{"hidden_size": 512, "norm_eps": 1e-06, "positions": "alibi", "attn_scale": 0.125, "bias": "all", "parallel_block": false, "beta1": 0.95, "lr_head": 0.00438}
Each number is 500 + 25 x the weight over its row's rms, rounded and kept within 0 to 999. Layers, rows and columns count from 0. Numbers have three digits each. The size before them is the row's rms in percent of the matrix's.

# up: layer 5 MLP up, 2048x512, rms 0.041, rows 1353-1377, columns 128-255
# down: layer 5 MLP down (transposed), 2048x512, rms 0.041, rows 1353-1376, columns 128-255
up1353 100:505544505559478508517502518482490474509522512502480450529510515499545513493498482451495481504482490495502511502500500440515459526515499447448460505527492510517507520521485464538481462536508513478500511494450522495473558522542489513460489530515522504475501531485491476505517496444503489507518515478497498503483482512514532524476500533516500480491495468510485437479447508499476481495497
down1353 120:465500495470474509496491522503491521496510486493469487504507517479507502553517477483529470494514471456551475488501482494519453525484491526509473516552500508500525469525486456545492470502511512503505481494468496524519497451528472523523443550477548504500499541518471504419502503468500524538481522480515511488464509488529538501527467472533492500508479494463508498495467430504499490479477
up1354 098:493502494489502504515477508507491500462505491466510511491461523521487510536552492492524506512489488495461490491505502538503488570523475487488498488530484472514486511489477484534449478524497496484514482526476489478533505482524520449513496507499472505516499512516485473486496462505487478536523496546492487490469518508494493432496495515459493534471534469476508518464543565486529532481540
down1354 097:466508454514460519542513488518495458495478513480500517484499443496493529468554514514505554489534538461493492506518467529483516497524498501478568525547503473524517488484483479465498506508459515490478507444535481447480508506502461482433493520496506537478524501529474474510492541510492480515497486528502479470515513494494558499495512551510494515587500485501539490519495505480520507499521
up1355 095:522473484516478492458457515530539493500501515429481506471516528551516528525478505506491472535472461470504530487501498526511497476539477541484504485500493500522452483481502511516488477522486525517475520511524440509524506526464479511524491521476485529502482533476469471506487525510505466505477488534464485470520523478501504494484482524516482456476498498483489482483506484515546513562511
down1355 094:540508495471527512521502487510487453539533513501462486487524487490514493492511514460476541481531501515522460507500465486522509469525489511464522517517491492547477481527509541484516537478507522482481477534510539521557506419475502503513544507515499475497541474474438504508479531493521488497504509491525507524503468525489528522499507524526533492482479442528500475497465511505504495528558
up1356 106:516512483497488484463506520548509479461499452483541538491476541499514493455535486545515502453498504491487484488547515529489514498503457566526502473519472514490515478493506505507522507501512505504487491501487528554508499473539472496558512500485536522511478528466528512513480510480499540511508481491497489534496460490480471445492506511524462521516491500489523503492475523490489534503479
down1356 105:485497514496475482499463496512505522493444512479475550480481495517505478514460521479564480546484514510504487483494513515500538449481463504495498505500441466522512495543516514498517507516488466518515498521502469488512508500515522520506499486486527490444505500531477446484455512510482532523525509482523520500515535491454476486540439473531476503511508523519504538502517508517492487494511
up1357 098:494497510515462471527477504458476502543508467496485508480474504532500489502518466474490498491498488524560494518510514486467500492478491496473501491494505511494517545528520496487508473478473483523508489486505521523547515531506514440509488478502546490450483494524481478519490518475488504516522494479516501533541501469496523468478469482498504492515523465512466483549481513480491497449521
down1357 100:495527475481485449510542489498475478516500465512520476522474453523485529500506522555493536482498520513507518530497495488543517526517491525520508470504531541534485519537533499515530528474493521492464423519531534480528514523488518474524537512494525451495526501519473517523496530496527498535490477529450506477508514469516501494520540518513497497498493474479515484496477444469490502495512
up1358 094:494527464485508484545488513500474469510466516497497481479525472486481484503565562485531494512446480420474515499530480491527459488541488479502456484488485497460532492461520513523471499518489530522502453510492519517521471494515542536525505478492534481479472504486528479469537485521549513510541469470492482503493526522496489463443495499496492498499489494477519523513448507536526502477468
down1358 093:474470554572522511536516516515489515475468489462476539533490494562484499478510497487509504508493456511508484526525461490491495528507537495457488550499485545484516502504487517462487480509483491501481489515453520450514504513537509500503462456527490532498503491483451546509478531500527459516476501464477490521509483513463485489520460521548534497471464462485544451462490494489503464520517
up1359 090:469492531487557470545529493503500489511463520535509494518500529530526540514500491493493487485494487493515539466514502478497437455537525500525532531499475497556505514501473478459495480518535536515522483470543476456486511518511503493542492478526502487488484525499506532467515522514464524463470490496507470512466545486520515510504502531506513532504529505508515509529496504492537485507493
down1359 091:477446494527515475499473493455499538501484517486497498490495499497507522523515483481530500491505545494499440500466473499537492506504479505495467467520513504494572478504484551546506458506514522499504536540473491517548498534445480503515483541502507520478502470448446504496497488518465506493498469512502502501475433506514446520513478507504449483511468510495505496494491511482491517493486
up1360 098:486525499474523504494553483495518550476524459519488492498502486487477478502512548480466519518507521514509475489498519521521516513518494485571482537480475510464507502514493498520486502519491522529434510500472450535573503493504497475469494464511506497450452501520502482469484458513490520516533506518564517523478485504534492475513543526474503437485530509506499485505472516506476465513523
down1360 093:478452492471471506444465492512508507489540501495501499531509531448493530505501487496466535484505473531503521547480489496515518528533482461495480505481503504470515502472469427457567472521537531470472536481521518523487532516457524488505517549517478491525515509495489512485481495488473514531473459488481526471501509475510503471490509535505515521462502508466504478534506481535484511465551
up1361 096:512522468460513465474523509474456550518503498468487528515504495522458504456531547510486551462501533464507533539531537525539524483526501530494493520457472479475488500509495507438507490496521511486526495539455476518463539495502522503492503506527516481542495520520528515515503514504515566427522536526450496486527537484560529458520489511513480453506511516486469479495530530509507511507433
down1361 104:512487494522527544526517497527550540499515569514491553490499532508514492511485533486458512518516501495485483492504449492512510489490482548490467474494499504520461522490509528538538476521506476517506489532470490536474551478476552456535544488473466498486515522500472526455535447484528532503485500500536491520481524493472531485466499484501502481465490524498529534523502484515477467524485
up1362 100:468522545451518487470482434519499449508544536534514522516468479500507518467514500542494535466502489551513497546519502498471518510502518490459526469488490488471519516525493518506525509480483474513517514503493527490502488536493510491506510473548455471536518475529538478504508493482466504503468491467523503493505513475521559530533535464477483531474485509552483490504481488484462529541488
down1362 097:468513522493513509492487557501536527515484468489515496480485493496490479513492545497473562502517497476471502558509504498454525528499476502489537512539498501518471494499478474542501487575514514482544529560481506502514484503486446502491487501480512470468509451456451524479525492530520531508514517508466505529495477484537478532474544464472516486569478557529473509543500515496518490506475
up1363 099:479513463533476529437489498487489477544503505482489479482487503507480501510542508469505552551506519519519468485477523530524530483456521511486467513439493524500504520541493486518492520504527480513474563538502536467516509508439500519494503487464504472467489476514481511534520508513512473473468495497564487503545534498443472516471512532505473473499479515443543524504482496512475536498527
down1363 099:480510460488504514494540502518509526465458418502476506503523466459481484545451514511491465490473495512505538526498478504472506502545480483499505493507482527533458513485518514493534479481459544506529524501492508552541521474533481534522511500536466534519473473492465485491531510535443531558535514549494489507492469531464535486509478519547500497496476464488531500524477521526478463472508
up1364 102:513512491502473491494517495525497510521455467480515489491522482503440507502539506486521526477522461484485514506508502542488503498520459522496498485480524539527517473475506555473530532509494509550523479519519503500519504495502509477515495489502498526485485491524482484491474470497482515501464473486524485486476452482477507507497491487518517557504460526474455489526481503467474523506519
down1364 098:513464514479538485496498467520504464488486486491524448509475460469479489512471513533524516508520560508473513534503510480491492466475515501476475482496490506516544499507512531503480499472482502498520508527507492522516524507490527500508483467491473472507429513477503515478518480443471505469495491505471516496550509530503525530556483527469471507507530542472523517478474476445533504475480
up1365 104:525490476507524469494525478460471504484496523509524512499499523500500510523477511540535475491470551501465504526523507555503518493470531464515550468448528496512487544533503483494526464506475487517510540525519441488520469514530523507503488476486495489523526499457559506503483511488506494508496550483500474528493529468470489526493518461505517484496527477486514468521486529474493514491506
down1365 104:510500473511487510536508487502543531423503510514502460479499529519493504521467477549512500460535518530496527476537474492475512480482485524469565532462531502489556490523510475485497495496505451502464491473506497488513506499496498514462529438522498478505482480482499498513494508498521476510525526510482476531506520521510481499517473434500492494485507486480457469476519484523533486532490
up1366 104:476478538468499533549469498477520481499528513503513533532500508476496461509532494462511487458503518457520507505508526504504574530508548503516513511513485448503490451484545493509509495502477491466510462478472540517512469486563460510498492512478569552503493489508513524544559516549474501500540504468480545457468531525482528479484503495520507489507476474463484479509503515486479470484539
down1366 109:496528543506491548514521519441516507493534539483531499533489431530503508539488496475517512455511510476523511484461477482494519449474491494514539499512524507500495490467502488533535508490481492463497466478509486520492497456492494518463532489527492513475492535525476494494531497485504525469483523452451505480493539458526496496508488550471533465534494451532522499486515473522480502509499
up1367 098:526509442508493488468512516477493507487485507489514471503500515523491459535500517498504474471512478532512520482504517514536467517531474443473507512490506490472494454491475543472540511518501474465498501466536510526517487534512527490527510510516524489459512492498469489521530488490504547496499509473467538498524494482486516526528505578517508522538511516485548466468546524514524461460519
down1367 110:503495524511455541541479498543506548523492497515512515469503463507471472524514481473525492475543530501452487484533502496505510481501511545545483482499549490493477543464568513524485522518584448561475496521449507464488473518499506522520508521484532486483519552472471497461459519509503491473511515477534525487485534504485497549505445509472466456482508532534496525500520479460531445491503
up1368 099:472488502495445515532487533464510512536549495519506488509481489475514471508490501457496498533506462464517518487500592527510508505503524524550520524445525477468544524492488511480497480491495496498484485500527477481492503501483476537582527556527491512486482489516514461507458531483526459523461489509485520521478513539512485518472508529557455476477496525531481505486466458544484489494497
down1368 097:483489515526507517499510524483497540477541504500528517500523472476518510512534489490516530507479477500510453515453486529490516503509493489510536502494524466471506492466468527518459493494491505480471485470515487537463512485500522495522512533475556475516507516526473519515444455504490523485511476529514483463520517489521487474526481482475530536491463522521465489486490450511494474540446
up1369 105:512551543516496537491474544525478431518517496523523476510476520506494551509485484475492494489497518496497493495485534454481551553484446513543484504504521483469474508525479492498523468489546479513510461458523498474499483478527501445523489530509522491507514496489494485494482514496479479482485521504504491462482550472517478498463522521483497498509486529510505478491514525492480510517491
down1369 121:487480532520497496495538481522514422522467527497512530506510489496480528511551504482515487538513511469497508493506515474531524504517522470525496478468500519458508502495495444459470521478476494487503503467540483556531495515525476466532560511483473478505479453532455503493502500542478462458462479489508446486531526493503469511520514528499496523472504525463509515532527469505526496467481
up1370 093:514470479518503537505515480488493481531537468491484511475517488493516496460460492496551492512507502443474505508494479475493504532525489495540505510542475499506486491537496502480466505536517477505481513458467450538504543495480529539497508493545503475512445510524542490546496449531511506498489538518473510487412512514489549500556486465476497474463517493491479534527495467498511448519548
down1370 093:510549525477488485551474490470526487537532532525502464475485452502520521481484501503478504493504495507527507453513483511444509475504478483513504472492501540552507482540469509558503533543482519443502484468515491515455504504511520516479484516490500498490486480485622493521535484518523470544520483502512522475475510527506524512456525528507478467529511499522528501504514494552443537501507
up1371 099:476509488469520529478509473525456503494507520471518492533474527490521516509505566530482512460454489555493495532474521493540551470499477487477482460504482461515513506465466448511503502514486525474512514510484513459505542495474508524463493497514457489492539553468535484541530467481504528538458542509504499505473494532529562476503480488548547471504492511515516499501499467477492505544497
down1371 104:467510501518510481496501528455511541509503484504474465500526516480543513511453455509464474441481496506505510515548490485465549516511499460497508490478521536522482517521494515489491488504506479461463514492508507495486477467469464442475510508496536502507512505504547501511491508481504524505523483478445495520487494509514490501505507503508476503518502493520492530462501477473526441507505
up1372 099:498546500530536521495559514436500506527476496465469476514535503520508504481503491455526451493503504501414476491447527489510522469522466535491453509518476477522497525512476472497486521445503499505485507504539493456481539477516479492482465518543502537499529471514466479481501491534533512464491479503540487530506510519517509513460461529498478506521530508431476490491502553474522508517505
down1372 097:493502502455486502495468523483479514527493474490472500479488521486502514510462496498526475512489434474498527560499486504490482523449486496472496499541474518540467449486482495496537513543491469508530498491502505496527551509510513509536511493515498478501529536522532521461484545552503476500494503504489530479466496515471511499539496525508469478511509496499514508526464484510521427487508
up1373 111:498510455535513481492523495475515480494468516482539487529506492485503505505503498535464489525496520522496551502515507513551495462467508474494476516507460497490467496457418514533520538531500504482527493511506489532473553527473526519479489494525558495501487486512482463495476477492557463500469484519545484480499518474471526547472484466530494498452498468487468487499495494464449496494493
down1373 115:472499468542520551481456510465459497478527500554503548479526503529489526514468502506468439504489471498525543518506505551506500487475484509481489459543457512470496501513478501509533520461485527478509486482536495475483491491456492496488494486487507440531475516479463453534512493487513470535480505545508469516525534518460523540493472514516501483486525498501465497493542507509483550486507
up1374 098:485496522475551508491501503489488540458492508486503446518467529520460503556461499532504516474489484493477524496578519496510490466484462510492520451527508501468461503537521503501503461512534481534504539516477489479515524484522462499515478540485484484462479498513512499488500519536503478497484504478453511523544506506478509512554498573501514512552477509481557490465508454470488478511518
down1374 096:536468497513472516495516434512482476563471505532506505478532432524511548511506539567493532527464485519511506490514475481514472497551507498475518495474489435446531484496476518464474474487464517465490525502498528476464487491480509542525528493503513517509528535490531477527444494477482506488521486530519524544496507472485457506528521522495497477475486499508555538517500470506494511478537
up1375 102:507500516481530498519545484494468442492465496497487500504498481508483526483467472511520539498505503525485517478554516520506459523466505486551486503495514553502509530506463474521464511502522497489533495512515465513537514491478526511503477503511477491519479518514510483501507512508495481502502475499488492458480495578498478518525493509496501535515490493465508538500522509480451530510489
down1375 100:492501509500533500502474511502492488521498496502525499508498507489529541511547484516450521498508493525485514548517536504497497476525454474523456511540445497512477478507514520514518477512495528463513501438489450467504506481549488513535539493501468492525524454509469500464478477534528515531503488489493509474555591494493511465563464546416490518474501543482507526466509450511552450480502
up1376 097:518482549494539498502501481500466496499482475479487507491502512453486510466497525490508509517530537509514469552516456498506504519493524466516518532513495500486545510528512461528509497480520498509505523468489504506448490524518509516498512476477562528491524498480520445480520502502465502509465450461508449477495484519458516502499509507476539489516526520488549502486493507466520508479473
down1376 096:548510490475481536506461467532511493465468506524448503488484489495529531482496502471504498521460443529498522476556522480516498470492519471501558468460519516502482517534461482482529503541492469511518502473520485534538480486499554509486521457456486501548468495473486510485491498506479455514507496529487475507488497555519515530496463514483501487499524536544488511477501514516521494502526
up1377 099:479496499502508490504487492473460504488481521512510573512516507524502511458526515443487440512484500455452489469511491486476516508517494513546501496492517459509517500477512530505548480495520514543478471514510470492447456549502471508512513503530465521494503482533536489482467507508501495502442494517493497498532478489496471500454503502480479488527549490484543507514505525506500500516479